config = dict(
    d_model=512,
    n_kv_head=24,
    head_dim=32,
    norm='rmsnorm',
    norm_place='pre',
    positions='rope',
    optimizer='ademamix',
    lr=0.000373,
    beta1=0.9,
    lr_head=0.00501,
    final_lr_fraction=0.0,
    dataset='wikipedia_en',
)
Each number is 500 + 50 x the weight over its row's rms, rounded and kept within 0 to 999. Layers, rows and columns count from 0. Numbers have three digits each. The size before them is the row's rms in percent of the matrix's.

# o: layer 6 attention output (transposed), 768x512, rms 0.029, rows 534-543, columns 128-191
# v: layer 6 attention value, 768x512, rms 0.0396, rows 535-543, columns 128-191
# q: layer 6 attention query, 768x512, rms 0.0459, rows 544-554, columns 128-191
# k: layer 6 attention key, 768x512, rms 0.0456, rows 544-553, columns 128-191
o534 089:460619521534496526514468539413465538564525433481548469510469382489545535436434459493468557467531482501615428466483479592607499409543562404509545512511492492504467525486522531533494431505453513
v535 094:550473528459506450460500513549437504484535382446480531516498446511399537506403469514575507440586513589498494432521544489427508461446474448490429470468364554519473418504504450505483421534553609
o535 088:496485532493522466595498473413469506528387519505410446551573474521491564577528538517596523466540503476566630481472571437491502445510407511495527487506425454496527530470449446501455496453464470
v536 096:523444540466485490447455567512450410508469448513524502532493575449397493480547480575494516618507421396472526417529501426544544548575537477493552500520541551499565573503375405428516502563498525
o536 092:440493436493492484357430536367396439423497556532448560468555539597522462546517538534417465618506543487463520521534531500528532511480491509355509487599538505507501479501466460401521547515435466
v537 093:480405474450525509500599431434545516507511567509511566525518530474497478521547517569609510472485512421523473552487515542447596530464399536468418473529467566557558541495497522520562509510574469
o537 088:480430463472538438449576390464512491498511525521412487434562521518453467585407434505532554474477417486463510482461584541502446531443457524594485506488439494512557616445567493466442504565422540
v538 101:474555360559592473515536491476560519454448456534484451511570518341400532478540464494492458506569513493428514539374498461465402536483445414527455493509484425479540629544449443499551517540492478
o538 102:511486512473450565472504630542534448568583347548500537503486545529459557493428417505485411495482444549411547518465493498445519465485572491432484541521552547589521512429541514494554517540538534
v539 087:502507482518484469538528434452454552503517522495524487472482492491462536522437573501552505403344454550485587529629503599504475458588483461501527503485413558572592459596517464440513467512498506
o539 084:516403577522544567556522557470514475506406409484502491459472477450476484545463503490479516520409511634439578546539558465454505473467443468508541544530468449533510394431526519474305504569461626
v540 093:446429418477542537469509515526533453491522492501513532491630514541423465565548413418458583532532431448538509470543543539464472541426556539405439404504521509409502444481466552493481425583461468
o540 089:510536532497422489377486530501486425482439529522534439480527467484554453539548496498449450526501573525447481510473495492513480564527453576479492461500415489583488496421464533482510483416517586
v541 094:539528444549489541361548536483509508497456504599462503464534587479514533613492557489532567565495434501572588580523511499533451511449482439453568490473565534521479448528485511474559482502546499
o541 087:462534568507478511379477521478531512383516504571500542477489502442488550414507522471491472354512553463505508495441536425550476374556544551425498444516426548534429402492459494506406588410423384
v542 093:488441540581551410573519549351381531451536498571548474500538460585482468582484426592444522555544468531595499513528551448480480521557573548422513497456478535515448488462418382521428416453518465
o542 091:503546492534415489582516495502492685523452466503487427533535480452534463471510528470509397457492543508510545528452421518580534419559514460490501535464467486454562550464581470468529467585482562
v543 095:532400555465541430523442475507478439556529555504446476520585464544468591527533499494482539583579470532490523405466489468564541488456459564563532565511452443576519455586448520520427432544519524
o543 088:537518556559532550502450544450452441454521586553445476445415476506526550509414448456458535457503385528423630580424513475551453461500476581485498527512629498518428534499491475468507505515491526
q544 109:515511533463501451384558450468490526416544513427477547468540478534480532560446474506434595488477601435507498506485448573423474517478484410481481459381525452494450512540518471459534409588425440
k544 100:419453564568487490466463511499456477497440530465481480490439447505410477497466430485557492486474467446416517465579485488541519510506418580405532518431475440516567494517539470418466479419502435
q545 108:527413624481507481425524397433528403444527552378476494412476494565409451558502488509433525448396524496382514530409450577516474474457463490561552398412534465525489534492558531484528456528521503
k545 115:463434594630498543458531457556485501525502557469611493415462509502452487495489471512496512555499566433456590446483454521567522478475522516494564547412494438487556541485593474512397416462543414
q546 095:604574397440483438530533548419387549566460455348502585566546466549472466542486487454441414501530532486518548561505470568496473466478534406508378506535464525544445467512431530558514511480429515
k546 115:493522492402445480557505553392556445410530456518491477510589501480475535533491503537526569471532439494516439555468517459364517494531483514531479536605475503509562449452490520526601569577447508
q547 094:658550460486485454502521485475520505594519439418480512542530511539484472544564586469534438479445459521573450535440542514565529433459516508426519483577518486550463423549449532567552518515433532
k547 109:554524551389470495559482526444456439441559392565507480541576481490452479547549491556498534502540445522527465551476500491391535529517540511507470514611481509540500477448457526539595608512401523
q548 097:456447489543516511416544450456530525475524585549551510489429528534588454406451414550621554504422485500423524442431474483527394495469522657525561454407453503578547525493538488439475389553560490
k548 095:454459512585482532522573545489438507521497478430512544463456504492472518542542551403496452500579498521439461462454544509531518462432485445459543490476498582501467515496446579469454496451458509
q549 108:595508475457494556476472517469554515498490517471521600417533455478521441549476480500446419560587520520534510533512521513514396584526486509583492424498543589587436540583448576441494467533494531
k549 102:407535532513516525419526462479575568485434491564488452503503493543454524436435565477436558524522415518540582568385520484413506405531433477539465489481464484469529453500463407632471385514523553
q550 104:458613553426490530462546504465462448488573542490479407543573527590477544533494519448534567452474498502525532569552559526449493419468489585527469487533525404443517483513527578527564481485449570
k550 095:500505469422505530562489461465526514463553484516514572466536543504467556555454542480500545500488551486506540512478478457502626519546466584554448442384528451516525469500599562569549463603508437
q551 091:470502461459482460424505499485428580532489489464437530460516513441425563534522558590386504474526504486487586537543495474523524548475472516438514551479518498455347483514499535510452443402493462
k551 099:510575516499508509557543440540578576466562496522483421488585456479398432578405427459479578484425448446552504508496487507515546490540456513480602413503474424490473517501516363512466532503603521
q552 087:470523437490500656661506538520485604549568452457528427552535589534588553486430478525485486465552463603560493468471527490469505509578546492422450520476471580523438448540503472521522478533525500
k552 082:467505583515506478440535491450446405420388525544443407573468470481460455516453403596479474476495490472461500566491533512526494500417520498485510517502504541510575540440495508448589485517420452
q553 085:492573452478508528460570516486465555509507453319441605513486453574540565498479480497453538481493518503523513457512433473498465534503543481452553458447454486553405428513443480464553529486445490
k553 077:471518560481532568501548474449452438486483521455546470570575563446444510467515488560452605502502474448421518558440517466475508485473456512518510478543509532647531511552520505503569487515447392
q554 093:445532403494477507617563628477438487458420448514521513522566536403540507489535524519539546502556532530574471543562525459463525513519586518408441547524503570506490449567381433547529521491446483